Part of a small language model's weights.
Size: width 96, vocabulary 570, 1.54M parameters.
Architecture: learned positions, capped logits.
Each number is 500 + 40 x the weight over its row's rms, rounded and kept within 0 to 999. Layers, rows and columns count from 0. Numbers have three digits each. The size before them is the row's rms in percent of the matrix's.

# up: layer 8 MLP up, 384x96, rms 0.22, rows 105-173, columns 0-95
# down: layer 8 MLP down (transposed), 384x96, rms 0.209, rows 105-173, columns 0-95
up105 096:559446428529510551492465498497559527487477499522521555491580500460528574520529573469506477466521503471478514523440464469528480477444523438447578506472457515457495493580552452477512489562590499553458487499493492457516447466477517476494480399420503467523535499492572454518502414498487470470
down105 098:461516463508475461498496549510417485482477472523542521491512507480553497510546480489502491473560528573550513498516520467511529557552497484570554461533472527536496608501442473488494503479525464442472528478563497476440504437465460469483480507466574566517530391448582480519540544383517473494
up106 108:493493434547553508492534555524556508575514522550410515521527525521563523427463540435489480479484499462558547532500469525481552487463434457535539590513563468536524473518427541501505482438539558460511495482519416511490557499525492502533489484411528487536484450506431458532514461507468432515
down106 115:485510487421503396490488507497535521525493448514516524503525530435559534547523446515391540553459493479567551508524454476532497473526515563533516588440553450510513513456488464505432448466433506518517503501467509425555544520478473466462543478499437508509532502565444412521458518515527481500
up107 084:444455472470509539488490486453545494507480497477435482493523515543477528469536556441508475532569495514557463557491490554509429465399519515596462479566542488517496494521503448499459462524547555445477504514540540496402513478474454537449518493571470551558458478473437559493420447511508519473
down107 070:471505465538481478461500569477533512453461458482609507447526472524504525524475505452520484476481460540491590505465501534534451497491550471487540528516487558499542522499567562486535532509502547478470485504370548575599425497504521489552458481501470464450518518486454443435507538490474561542
up108 089:429531528509483468530493506506488497480501575506503442440527480483515549463544533435550430599523547535496458532518468470515511520522415552468427524483510485461481484497516486544457505460486566439445543485435444462583480471511503434582504468481442463496549550509470462508450433534489535461
down108 090:575461471477512440530488438513539501465447478530569519531483483513530453507518461476433549455516483478492529406576483500571511452414436459546528435483466536395415543486486500441518539503488473539501532529489543526526485561492512547438487485548513481514490458506523530548485546474536547539
up109 091:538483485507448468473551511501503461567550572437470590518520470541488515487536498536563506526524533502466518443505503460463571549525456484451504531558458466571541493548467470560441507514455548476537633517482484491559456463498498470501558488490533495487463546481550491435460435504550455482
down109 093:472446510477468551472498461498477508473494553446519537587465490435432534490506449532514511482504579546449518545471580545497531522507521473523471426538521473504469457382488487530530489499547505454526468503505601467566482487502466554493496544458490499464510488529533382470465439468449508486
up110 103:524503528517498513449556493439492517466484471511413546529486516429501472506520541478570533468481470419539580504524475457542550532535477492500496548506578497514474482415473542543458587457446520564494446514520467523439448522533562483540491485452519445414530517485495540475577510529453458526
down110 094:500510503516465529461540497497504559506500566452470486504528440426543516498429553503418531425428538514450506534496486485521521550513482482536554533506405476535452477445475525501561495462526533489557482477526472632459551547436496489531490453511555486485551503471470535483415464499548530490
up111 099:494522500528469573564543524448461507531411533461515538465511510462571504535542526489474508512463507516503574520423542499466500475594504466565513533556478481481543517448515484525460478453467515539548592562417485489479519443473525540528532474527449431463531469453461448551452524487525476560
down111 105:545525523469486519491533543473561482550489507540478501451427505550411498515560559536457462507458468523528455537514570512515444492563505486516549540493457463485537488450519422472535521473511389400516524510530484509458537522565469516552491544447534568499525477466495467414534520434488489483
up112 091:539427439466493478542504491466448558558523517472563512487511509440593465552547484561503459449513435480483546424520473515451476423449447585534530483483559552504506492478503536467500522507484501460496458565520466429442525486510474567522490499487467461532477485423527559563457460494513508527
down112 090:517525381517507484499472524532472513590532476456561388455527503457463574462412479521501487493498505464435543488439553499531526493504568456491525534494493426550543454466548506480563498535564536501517477552516476549464543468481473521467485467537575525493509492483502493481477497542535566552
up113 103:528390509560493514482505448510532515525490516426524475433563466538535439531487496509509486476552492506435521475448488494456564484514479528506501506499504574462533464459480388484450497484533508527461571469480501447444562537489567547498553513528451479565406471480505549477430501516496508432
down113 100:538460457547403480538513468486491494529536480496521414471550549457548522480475600510526511548462504468459521576593482487521487494498422494501564466456444532499446507542482501508490483448560566484573588521503534486534416488451507468477496485524528463443480547521513543497477479466439509512
up114 111:506568473535529485440438500483489544478493460556447498598579461501454488512484565499492497502483510416483471554443522549591573487529545452505507528506434458494488474479508517519484492445540478487496600469465477504503474440484475495462561493512572452445548465478553516522539502563475516570
down114 115:443480428512516480462466471527479456468432546471510469524426502494476542493465458441540482452553535553493576481537517506506469510463482515534485446499539427500498481506444426516523516515464535570611455588479476469518500507449496530533445489436502531539463487582475465574468516445525461464
up115 103:518428498532520486579501467532421511551490470386459446518510594542486480566541502482509461519510524519498498498505445483424449500520490439519497486501513501475396499465510535492525483493496533485537484540506429513524514560489441495467532469467482457596575538453565431477495453502535543501
down115 120:487419509576497481468509531550462553530482468483488455539525563515494534450486513551508525556529447514443534486538495477443510470547472519523408474481541496557508575477454490515598501428491530449499565521473447505462528490447511516472474429558520440486458545403499530499512524555517484563
up116 098:430431591382474492429524514497406461504530464553498477478475479454556457493544547497523448542512517451458434465481538513522482532510509537569510470534495516506527493533551540550435485518475492509546502458503494525601555448553511519502488453495484535443510466476499522518503408502473537525
down116 102:519528423587580503517502459456546456540514486514423519538538545606483563470483448521562492552500544541529468455535518463540514530536536540526528464490555532486576483485517540510492533485503471468435481547509488516465484531520488442514490526487461409586518551551513505507554522474573464526
up117 108:524522459507514542503487529418540581479547504481504511510493488589458513511483571517458454526559505516547505550500479523462552507461528443523520536401502518476447432526520528477450417458443509512517550503427506455524480472514514545549574577458462456554521537435544457492553478504514553478
down117 112:504515478466467474488502463508508500438494520491496459425536433452507519463466475522550517534480541489497500551517502500585474532469498510524463594484468466539555460482424480604533495430567503452464494502533447505503529412518501517547471500503517531430436546566468488547509394532479555553
up118 097:488468543532496499492472502543490555479468529483499486552532464517458449522544490527505489540504448470551534482533455542479534444540488485468490501586438459464464476473532477501503521491461383489478513559544458448562485433512540502496521505506511483434525558438534511577570400572512601493
down118 100:514567464479519589535481515496477478522555528490538452477447472481469463487549468480528578502399493501505486560530522453443453507516471499440510534513527501487407520461512472450477510490503522469542433514539546610514499585522517465511448509511569475503537423524503574474476522428513444514
up119 102:508552561584518527496482455516465458486484534513532439481507511506599456507497524520505444566498486530488485548434514540414467523489496474426503512484446445449471523501469434491463473478538469516517506594511468595459523482453515489488487492471519539515565548568459502492430483508592436538
down119 106:474515533571510503468494473511469468480478470482431541440488571521523537516539574431500468513547468430495473546397471516456542456499526517547425471560529480569474480530441540450493583485420568547461521457496442464456527555539531493532467505509508467488490518497528460434540538522485514525
up120 102:444519550499464477540495552596514503506528506508577471534494539506519471536456533545515556518499487433450553501519490520487457474471464474572495543523556532487526484528525495525513532515434439576436488586491446476441512489523476459517564466423489507484468462475486561498486538538398588459
down120 109:534548544424491478524525476537500505497464474480464440458581470538476476485495435567471478516463457438560461508497452482547487597520515524563479524520464573548545536511531559440553484550561484469486557535575560503548501522516522446500440505443470524477454477500495561487537550515540555481
up121 097:458498549484545516529519518471547471488481524532485492511534439556512486529493476448506450503457478404505521519570510509433491464536537488489449530541505490439554587501441480476417457432450502474445503483438559558458504486473576487472534525542520483422496498500444549561530539479468454590
down121 098:454552507477530528513531460485408478477531532530524585490488501547476501487603534540573505508523457494518545556507550428497514454462442514480564452446458527449515599547476549551535445524522519514533533484477538466505451466571523521532530575462439525506458519456492481503482445486501448472
up122 093:488533504492499496489437469461466488500521534496484481552533558510496490498476530495506539424576541474542427459534455474463482510506591476491541480487469485514525498533465449530441515441401467501570537523522460533474526502506503556485541562538568595455444558536493536437591463515568489531
down122 087:496434503545496451540513499490519440511507512459535530525487458497449486509530541507499519445467472591442509490458527579523456499451504540421477529511486450485507477468504592520553449457522529464517443518487549521482435514524415432552508530422513529395464438523493539420499536458488491528
up123 105:456497412483583468488535504511530509577478543471505511513536555464515529514422521474520469494574458498475486536558555547512440549477486511524533546463514487429516496476451486566418469443500522525476504529505456511505513465495483435470489498557555456423419507456539550517531475546558451577
down123 114:502604504498497526484565577487515531558499474566498521478477462464486438494470528555440509543504458465535439540563418467496583459576506515474531573515477504556488532444499509461535494530524514506540528496496596518446579518499505542536476541519505460404486489509438542488483450480494498519
up124 093:457470550524444602527431508451529553534521537464502502491493544476579557473519505515442434453495468506542454494541489488507486535531549539530524520569481507476469504526541459546486562429545499427469575555487408502523512487499483519540432555506426549480538492469445541502537460555504496494
down124 086:446541494571461427477487572470518480498520471432547477490450543472443490475533477432527497479489503405420443540483531421435469494451479492493547538534527473492537579535515494587505447473492571515459484482522484548465541541512458458483529474460589447550492526492512526452525519500489470499
up125 093:451505549472537502427516465452507444497497474483513506494526465462476504535500467504491441541488554438509581565477466437461431500447480513502538539446468456551524473474487561467480485465476459542433562527576592482529517503613504508481505476454507480516571555419476459473489482445529464493
down125 093:521489517455531426489518555476509574557511539451470485510422518476501479499462442517499464523535435503533474467517581537571595545564449478478497566569454547476493501515541477492487492453531519483603485550452452518428494508454464565470522471538496507473483528495476559467534501508441441473
up126 101:530453518503472491476524527483517492485525449496541492505519514472593552441511550442447445509533458453468562504562426553539554491422496470505518553478452476464541440521448496434498479500498536485525524478575494493552485538597587488481464548523496414528588508530494443530509479530534489498
down126 105:500454477526510534556399428544523446541563530556560551536508477506414515500538450510511575489485562561542490468544493485457454533494500555527512544527505494503551497469552504512515501467529446489470453517430522531507487497463437530473541481529492587494456504485514475518600601500518487454
up127 099:402551559523543451507478549418475441491541577541536485475469524527517496478498552398454552459579496510497550517482473483527412548532471546488483461465477461546432483484532507547537571497449559497472468468516530469516467486538485551456543479544514462508458488514519511497514420484549505473
down127 101:587418481465521527493529541530481584566513522469535412518507509511478546458467588502468464556546532501510513499453445480474495436487440484526494526506464518539487544530446542492499468503550462550478542426500424462467502528496555497520538547527524478484506549515393484552574526469466523541
up128 107:521465545549487537481548483520552496481491455453479558578530497501574550565416542508527419511464500486453526495528517563533485575477433530520469479474519551473475440483547499466507492520551539427553543516550525489514484503475426457415468488506506526497511393445481520434523475471529484532
down128 120:498402496483521476432580458497550522536496544439473525502552499530527535535535483521535474541443502490422533518536497495473496550449448545532522549552500426519554500533546516457456473487539409537485464470562480530519497451501495441522490550477526490491525428538459469534492526533478609575
up129 101:430524515560536500467508462469557495517513562500563521502516530584460525501544446502549535475458479493525489468454527547531506463447414537508503437440542557478379527540483463472507502472435551496546506549421492458546466440522454499518482452525508525513480481513555543524470429509570474488
down129 100:544508491498452591478504532482527501468526490470450449429525499471443493528468482494474471585454466488377485530496536428420508528472540537535530485584424469421488502523467437493536525523475481463438512502515470523508481512456517518553546537494445529477527560489517465562567480476464553521
up130 088:519462589496532536565487497552550483417425517458414467473513444601581515531452530493514457534560457460568490513482514500498474446545525496495461496461588472505456505473518535463470523517517545468533510526529444524470478513447458550523514530546443490486494475522509522479567451463442539462
down130 085:501482394521477535547541417494459452460523545470498490539494508476486530532489474515589549546499533533449516461428528481498473504498502466545493482501406587509569501469526457508514525469536490417501447548523503534522557515510493473491439463516491473488569551534505501575496511505550623518
up131 102:499496423536458556520510595505558510519490553537519518474513502517489496521502597549499520598521496547469518469542420517570471480544491498467511559485528531484467434530464494481488512494482529490590535462532444477573535443550502389499476493526455470485460482496556435533490438538469495511
down131 100:419497486481494408485500446527458456430482481498489527426502513523504522468492501468438511520477583450555496503551539495519468519472557427475452575540487521491542509491560454505525566556551435505472462523426497542489512532461518534425425506523578530535553494503530485541471473465490456435
up132 090:560458531443596525524440505514497503457574481482485460440561496504520426562513485497520536537421477527463486521474482461509541462613472503436554483499467555472562492552534538564488520483497481465516533477492542429476531503546506535471447474475471481539525542565471545464538473556545466542
down132 090:432556485529533540524407536495529488503488422524487508560450436577536432487498473400447478491485591536489500476547524428508515512520535474479473483512435464498515494478454489540554406506477553469450491514531510437501534502507470505479458551535544479498527531558466449502468469466465518580
up133 091:480489511511473549440455475494486509546485552543495513510543435486493486506506512547586509516544513455481497502531448422410555478450457473489523389486575509527507535580460506516513476535494459481552492505463487605504452582601499465467531487545531491537529460488421472458503513476519483483
down133 098:513475450493502499491440576506526482569501530498535477490518466463483535488467398458449525517488518510454422575517498478546556490495585500435528546487499501519497543480472461563514435511533480518549492562525506520480605547448511515508485452518527548488456545442482515438452517498535378502
up134 115:510522518511530441491417502500422482459491449476437483572496539493517595486479493489464500555499487478436524463504525425502484498490559525511499524475490520491522509528465506432504546504469514470435502469556509408514533445458579417550546505515514594496514563517549501438469492558521514589
down134 105:562504491526416560548566457481481478497504521556483425556489549477534452499519569517516573485461508473386533500488516476496468439527444554500546556522507466509456481462516485461449532466516524417527473561524561537539476481440492455586527527455433533470523483489513508509497512490490426525
up135 102:574539449509530478434492481458467471516534527453498471495560556526494515535559499482476464505484549541531517501491536463461474570513507555556485463482563468519484474475441534483445560497445523493495489420487522458392556474526494439587506451561546533458546564445529530505498484512405479504
down135 096:426471465514488481484533420505501509464491500535526446555444512511508505493498507517552509524597482562481566574511538583487507509419482509548570553470500576453500534489544516523537518466502500470471411516565516491549529495528520497537438527428500442453484504543464493514460537474589463560
up136 106:484498521494490538475536569525558544470492491488485503541521520473470449549506455523448504470475541435427480521450474468443428493535524520484482485525507457456521465485562477505507556450527428545549436528465542507490388443552540513524531486488535561569525509444558535590506497573512440463
down136 108:455451484489522459528574483534528480515488550555501501481531484460469484461558454449485562511508498531523395554431494481494446430474514531505544474471519493550519515465450499462515495449450524499524501530431420431447459445408505533495444562528490532428495547541490551551454502453554491507
up137 111:511493478444467499503435479440515525545520513513479513467532504541480501445416427511506506564529502437534496445531479497498442534528530559476492510510465499480528490605521506457587461547542524525504458542442482648456540500479519510512494428494564578464474469478513499516504526423469526482
down137 108:522551508511515455408533494506532460551488540520458425525505483466555466465456546511506484546478570483464489588520518503444563492514504442538520559527523463509540422520538477468411522547520501544529465518471503551483449522419464493541472539510511435563550551444424515529506482484439529534
up138 092:471522464482459547442518429508448459542536513551491475562568483512577474444480512575522540469611485526448567524548510545496449493519476476444554426431473528487488517503487483472387496502542458503470499496525455509572488451535542486509494475486521503429468517477489438498495478562462527490
down138 090:531544481526532468515437519431437430541467476427448582466479525522462534499525419493477467489520504446514415498565543467528457512472469490448493507530509604557540529459519515475609529573544493522525507476483497520472535508464537557507518496483535520591488482503554541475503448478475525511
up139 100:451501501511549417539481501517427547498522526497529501439512592456444472515493455498517537498589519519468469523559488537535459577443501532481517489483448456488401460505468489410441491465530480519567541460492448593503504539516498513505517497432523518554513480552513525440525481568473491542
down139 108:492522503446510523520508518461529481543498544548547506545458485476473424513557433519447461482573495567493477490508477468560457486508588509485527495437426491436558494454497540468541511483428546470480527443455435461510512517510487561579490553483482478586485464536479472498490506623525486513
up140 101:497480526573512571440469498528525513523457583512481496501480486442510491479514534490514492506534443518458538498492498464525558552471475507506555470446521507457501466556470493543488546456406508558449416496529355461529525510529536489504506446502555537531517549494550446399473545470481542506
down140 096:518455461522545493507444552501500493562550583473497518466527510567532528468553510438484505509460496559483528488581523413543510525461483514506470521485545440444527565454488397486514448521506458462475471429488480519440443450478508448483480551476539528528452531526469415485552464469572478502
up141 098:473461531497421497461509492545494484536481497497539509512565461486597478468500432459523480505507506530500449529468518528382578574443467492562463516514435508500501471586486442462452484462539515558461459492502499483516515469559444499408412489499511543525503483548524472435474441494507474515
down141 094:532563480509482473505498571461548557511567438479493494479440458529491484500511536463547443488455439510481507484404443416470467508504594543475520442482464527511502494469544557534546494493485501455486503533490519530567500537476573513477538512494572530576485499479501548439482565471597450478
up142 098:474421510527554525464454439465557511494502494495461479471507544408554547483504531432515438492466534537438552518488454476541498488586464521552569498403521499496436555466504459437457408479503526424515524506488537490459573504525510552530543485505478466493462481489496501556489560517527496457
down142 104:490460434544534464461472576517501489502526475492488448484470425524480544513511489561521548463501539494527468546418543540452485488500493584544484552572452506485523518521498511599478483517503497478455423544443564559525409492511509407534508541537532483462509530472484551456525567463543492531
up143 095:503490531459511474527495565502518435480513541465489578438519451458505516496508447495561468508457525490453508465511410538554441503511521487505547490493511494582473456543577549516532528551510530440487451404559519538540493467504518495587591545516504427466464446445515474486517526463519437468
down143 095:438554536520502501499503507509512455506532440515527519541505471454487435480487517443494579541464591564459424491429510413526534470504495431526472541525494516429508470542508478532522527537508476549448572500552468455472531561500551567430489463546487491547531530471498463515537436421523522531
up144 116:467459485494497480522460520432496571482523580535494537481498533492501492523543537507592440482436466547556533490485458528531465561434446543554486505423555452466498527491495519504537419503465478531514492542624529494545512540531511474455407474460513521487543526455429544515477534528530511524
down144 124:515407522498493472473490515473557530535531514552494506515501460435445502532555460506503574505429428530550497504413506489621510443487472461577551483431534545517473505484526500498496463470491457497544504499595514474557530565474501529512467571479573535478514508524547497534476500449488520442
up145 105:510527569517512536565516499530461452450540471470487547478538491531479511589483500519507487395495512503512538504497488521549471513537549491439520478529477541459515491522555460572505423482510488513417491502390450508505554538560490518478566443520414534439539538481579494528458458464456470494
down145 106:536485428571460553511558461534506536450532517461445500530461554477501512460541547415512494622449564470499499511450488535553496488522476525415526471510478531556528539492514488478493541497496420402461506466433526453506503559524488516483522489493512525534537458530507440566460465525504439480
up146 090:503507481477552498503452512502398483520544520540442547527490478504512490513465503523470474521445553517421468536574380488498497503510542452541482449470486491538545493546550495473442529517544442532536548498476472516482517529503515481410481473503554557477494578422427538544549477415484453490
down146 089:480476504544473551493431482469535480479544516513485458500490445456563461534561493474616502494558471442497509466495502464460570480542476479583520480544512437516511469431516478553496429594486502454539464455547452433493522568522502508519489539479492442578445480540520477461534512513500428507
up147 105:544473431495451455494509516514537495495533473478533449519443505494538520527500549460539411439557450517397482456392454535465559547557508508535499495487512481485458446541481487482452495495484487430567434485574458517578482517511474465549482521499491450508524533563490493424539519483533446511
down147 099:461528516492493495505518510455568554531510509549450515526501481486506516496536466418458511523558513570559534507544613539473485458463498471455556487502539550473441409564527509503508453498494440532469549484489545530497545478412554527560440482506620466499509498505527498528513489537494420487
up148 103:536378522475544543484500573492496441451499515507516504494560505564480435556485469463530434468550546510513544471526467531497473532503592462540498533454494512481509509486542491506486529496473530453479470457479534450495466501552520463553421472502503497547565456498433521505552599557554515420
down148 093:434546456529517475505444553510525487527561430568525480500481491473535523473548465518498471551481470541477448535537462513533458546594464515451530483527476539518467545527486483559546497461508503518432589449577535604535484497496518452487538550519508511460513531550510566508571517465423489457
up149 114:457465531480492438513449505434489468505544514484595555544524498566438556505497477495512478498464433506479468469526444488531516540502612449514464518547572520504481412549500491597466503452516446490567462516498497504517477496475478523512466437489545478538498507436489552455520573463562526545
down149 122:461505522457549500467549507492445477500499457558521500439513524558508501457540443482446468489463448521520507477534478531522515480475560469438481480465509501611485566537561462538497456505519398527499510466496576430485426390485515455532549486515522494462519555481479508499547536487532588545
up150 092:461551452606490473484528579453503553540467565499463454518564470505478480498524507508562454456553551507483410508492476452457448549471515547496500467486542507463516530521447436494490511502499592482482549529415521512604505478448479445491463461533497510478498571501555451529533468529474508510
down150 091:459550472493513508511484495416527507451517479473515537487489495525423407518468447547524543560545502445510541455453540456576488508481491505449555508459514501472531496504496525491577592471490462500439530510500456503508530494462532511456552455494436519550495531392483530416502487479433449419
up151 100:491401455490531542548497480500420513487527514526468431508571492492534518527467533491591519485447445494490491480421514514541483470542518514501543509459530406459501484465440514593513494447498477561531537523521503505546530519468421429491440552540479457471539495589569521513496474456531523501
down151 100:505552464516502503508469442453505488488477465564513522528482539480460448519524520438564543552554501503580530522433549493548498534452513509505508561522515596482525452557514553489457492501471468390429436533553534501542516479497473478497504561443422488554522525527520473557476459510435447454
up152 105:493469486474575526492534489481437491471508561471555561483621463522570522522470470531511443506517499478519531412441430513455514474523482538439431480443520487511460540468539549460500539558491428503582453452574491518518446524515531472475474482501462472448511479541503491547422522533529502492
down152 097:501508476511486495460461571556487546536483424491478553521499552494442536427483515464483472400467542470528512515529464501499491559451512509554533558466468527443549475538439486566532372476465510429452532527496483455494492507505477539554514491517532415474544514484507529430547517477504574471
up153 110:537458539563436488509472471471544524486454481462484543492421508575456526483436485515510504505443587486532497509523441443475511548544478489561518478489448407589529478531465525499528497542453475423539512462417557551507494502469528542524586432480543526531496520459478498448525529500516526455
down153 095:490503500482451457522507530450448587517534564521482459465481479503461448571564567480512515456557558472480443549428559515467514584536528491524538509469434494461529501532451452532562439512477511512464578468474541531470526556546501499524565462510550492563534495483494474485407524547514510478
up154 097:456498453419481539499557522553539512506444503475465454446494456490470524554539474460624492600519526518483525462526484492464479526428489481450430505495509540464427482478478501518471493485523463529530470589530508491528574498510473499532483489534495528515468417549549494450394447479495478464
down154 088:578486413486539554502522511527522500521562454492441590521482538470494545503508526552540573471521450427505585543464499504545549519565508498501504512484498450450501436460482467458497440517508514424452543502490536542547453432485474470529550550521514464455440515439521481520468562538474464542
up155 093:467539527523455481518480500539471437504487459525478576550480444487478496427445537479446463518491504534504468498536500488591492572514543460530527424518538519455442534515499554505568542455505537460508533541481433476489464471521520597501619445478489512392492473460496519493486523520561524507
down155 092:584494415471511505537559493500490450519517483476492545516514427529513503521498451541484531496499462419535498502443478481479495535525422507538495520466452482511487422560539486454579404513529550523516466434499494579553468432456513494510484508517571464503415496472482567461550533519474488572
up156 100:463519540534486564492563507525503463555478469501537599537435476554465508524503511577552417488572514482409533529485508490456501485582556453514454469540487483524501457444499450482476549475553452522496431536473404539462528473476568503482496467486485552491558512491544511504481495544433498519
down156 104:426523535491576516475474473509511485475473538454516594506559430498482498481573500495493505473523582519544498488510548522478448458544465495526479510498500430523514485457519462539480538476379425563512443452478504460440534553467388560476486538470482512472523441495514475521508567490470527492
up157 093:491552553486527513537483517512463520494603563500506540482509505509512497545482495539484502523567547461561498461527517566587479511474523492495518500403508467494515482499472495477589537486484460516547461457525472496579487552476531460458421443472538570550555475476514512559445431540422428510
down157 083:483482495580437437466547426407533381490462504475527462514525461529510499493535483509537508501493458490486442485448525478524586479510460475551520525461487496488497409421527488478444479534552449538471489516459524578464474501432458504567557508494491513478470500493488470412456496462514549483
up158 100:454493555518512574538513505448484454559547487538532512496587499533533548493459491576492416434529450459460470415550526595527489526516491496540493463517461516505514496489484446451426574508423500444473491503435455493475520464465491504510525549453442547530491503472572546543505515522463467480
down158 099:545537516429464526497603542513521450454533534464435505521416514559429456406516482533453409496489516488454510514519477471456510512507491580493483470486535431518524475524501455506505452496475496509551488482505539516569428538514525485486534458485554411529495438530449475516497462419464484512
up159 089:536461517568504510512492472495508468544448516523518490529519544577487459496496460479503427615482527517563461496475614537485497498606511478501519563515516460517506519522444447450571534484452548503462459445523438455527493512464485489529549466478517502405445456489484482539459441549517483469
down159 080:511508530503522526497551474446539563507509561489547499508441444497466522553553477504458554501471488481496502479463483584484504534470491487480487534496470507427438528572649480496540512468525545536565546574544524547547470579509509545521460517474484466464544466458516491548565568444497493532
up160 093:484521501565508396531478489419463516505464548515423463536466526411491528527464490559528581516533497479500501522542501518488492484480489551483501447510559481477455440487505476558510471449460480505499540544535473485526588485483468473571555419443481475491487501521522447556470485386449536469
down160 085:471505467553507546480514537547494430427522508498487549476535518523466541506483545495534512492477548498478509522489521455491507496597478464496528525510428421472533560458559488469490457540537465501423501497506533522461489470451434439430448559514553509446533486391417517444571468451508517465
up161 102:514485486386517547501464487445470508491540535472483427600493524523541485463489529415494559498500498443436463490445453580484552507465450483504480427541551488497463541489494477483503475506472464482406550435430447486489482510429534511491466484506514538514496545541485578552501525456526513541
down161 094:481486490497401517480526486508506492595541468463518549506472495457494480542497426463572516539550567512545505588462556500459479485496543520524486539483513463462504532547494501559585417421492494491523481471515538464417472501423506450509472534441495533415498556461487490434524519470463474512
up162 102:482462523454501490510517483484436465537494433545523495529501556550525494506542528620456494499527542435483476489481550519375494496465562483463411487512518469537499563478454530499480437493500523518542492565494478451430489420481465547443514475546540483523484470448575561548479455490485487497
down162 091:431430545490563418535473492533540456426475528522470552508441490526474447419547503475511465452453496547504459422441483555560495508454469494511502452478532521541528508442584469556452480503522450524540426519461544567516476525518511503529486563453483496509576447526537503511508495458475470493
up163 106:485482477443549496470444418517578506518549463512455463478516422433505427572473481532518409502528538474522535502512491515513414472553559529492517502533507481476499495482540544546536494517428530505435476530588491516458436405518457476508486516537565523501525488468501532526487561485509441443
down163 109:435534467493464486494602532444471494462535557485533578445412572568486489431506489503406509489512504485485484581522519486526523537527460523498521525450491481464513506499478472417532450404522452476479557465532455493505539426522499500499519538566484491498474534491526494504511434449467563537
up164 086:469449441531451488607547493486485482565480478563469528460559601569435517485535522448524547466516476486526547467516400487490484537516583502441471548538508464486500483445474511523505494496496499512529513474530520423427538511492549486517499461455529520534466542552423511470557465522476452474
down164 091:425547490519467495452481491552507434487464504423538519513496493466480519573451444502612427456463530524455486423515484510479571518457503463481499494511504577525530474506501561559537448562539450502456469541553553522540474506548470499451506533479459550410535502488507516507523435457462525522
up165 104:469521452496483527476458461481456446471479586523494486532545514549476499512474444504461494568496487547559527480460541492474451546604569528451524436510532456468523544491522481560516548538503534502488503513459483503543461544621560483507529414481456550545480509486491488498516590454422493502
down165 095:458505553513533461514547557487535487598528466438574513463511519488461434501496455475516506422514477415568549476564511501552522536489481496536409500468470535526502533499463522429459566447462555526490556558505478520455546518398467466518512503542542506441498479488494531520456470514519445483
up166 101:462495430434547475520485491553562549526493465482486501535509438467483496460505453515460464561563524475511482516548453507437436551540510563499528431445557526431522437547487493541489501513507515452491435507499450509548485456537499485463524480555507420506548512483542490497491460512597611550
down166 097:466533483557531455564448523475521473508465433496485449511516547483504557506461541465486507545437517472503445478566473396450535444506493529457494485593555491591458576486494513534536511556514562567536495509461520501450514504489500464473501462529570522414506559470485509473456499535427501473
up167 104:527502555420477522480514520471443456475500458472506423537568475491534561528468446474566508503462484464459514449466535517504496494470520474467479519549486486548550428475497519595508438508571482455476579445540517476473494530463551430486521549457543561479455599479532484475516463481495505581
down167 095:436484494466487521531533414424477441498528608546512537574521503571557502447451440510488502462471532532490547505521547480564442493480494471471503520520470570533485470465481478535494491484432533539451548483538493532567511549509571491481496523459537417458447514534574462495507451448478472492
up168 106:479513481557446489527550516511451479531491468511490451468488565429481469532562507510527473477505520505442430522509490489442488506558596502534443557470478485484494548527481501506525468494502489506485510550557476489501548456443586521506407446489526480435437510423472546514556391585523482475
down168 099:540493443576520469499440556467566582488562497561580438531507473523378503511480464489474488484583481436519534516474516535435473531533486492493492494504427507518509444462441429528481479474516456533476470486537482503475503477467490504507515517466539500558511516432541553478498474544467552408
up169 101:519505511451567508528535504484450527523542510510484534405432510537548453459505541517541545524551463475457539535514521440557424609490497395489532507455448442501516504465452515512502532490484416557480427516526505562479451498452531514478463523439489471560514464530560485462529497480521471521
down169 104:459556525554513557517577420459448470547455497464523436511535555494497492508500514471411557468448464483449522506526526463505561460438449484459485508566520507568525526550498483497494513506540419474498552476482522464463437445547488479502513572511558505532501547453511508464423506566483541430
up170 093:494542514447504527535432507477569502523560533549484480567542504475521506479552550512509515515475457441505542513544580548466446511467525514561469488483502502491420527544509514487512533433601479473456531513464522599466543526463451500487554488486475450504448466492473497428455541496470442609
down170 101:544496480516469511495504530527520518490451566538513492471564523555447555489452491454509536482538527505492549494512457402528504464497422512497498563541541500541605593456479531504519512484435497504446506563578473465451513445452506528503488475488513557454466455589523429575524485527506547481
up171 101:528595520464468476537528481489516556416490493488487535479523522463509518568513478471484520543502511435563554516491546490578489556442578534511567468447486513504457483461454490518555521567476453492523511467427467468486570448495464512513507462515425477400549459546504448527460473569520477525
down171 100:520490537495524502520437538437529420513481437510544471488482555489512484462537420567549451532529554517493458483561512419514456549516452480563502550487488522516549477445521540461497514534548503497488504491514469527548486524498439578432494594452537541545483509601504479427537502453444500504
up172 107:581500489525525551496432528466481497564550467483575534448533470487494508529508544486450497501503513396543575496501486515536408474518528490527487535511548542511509437482487486453517392408499522514477450476513479540504487467473556425553552499449544492427447496521561547501550526494473480526
down172 110:496482509530498481526541508472527487480544460467509501493464516499527514502542476511389529452495529452521516464556476509520506482392435578471454459505527548546519568472515514567460592486413484556468579507470494447494451536528474502465420496584502471442527448511568462506513491474541463505
up173 095:568520506513511489492510563570523507539419561460537473559487477474524437529463544479548505527528533467517509484539492496406559531504493465524493543475458425548479506470462419483520502467493505563392532509497415503477428481506495527529448500512523482499504395525515527498533533542523464406
down173 102:521429465519476496533531542526519451450471494461500515473514475540468508545498448561537480458513451452477487502415525560519446496485509501493523495479504520595501463562504561466592452499494497507474499491524476559453443503515390578497550474495451505527463434561461462562514598499464535465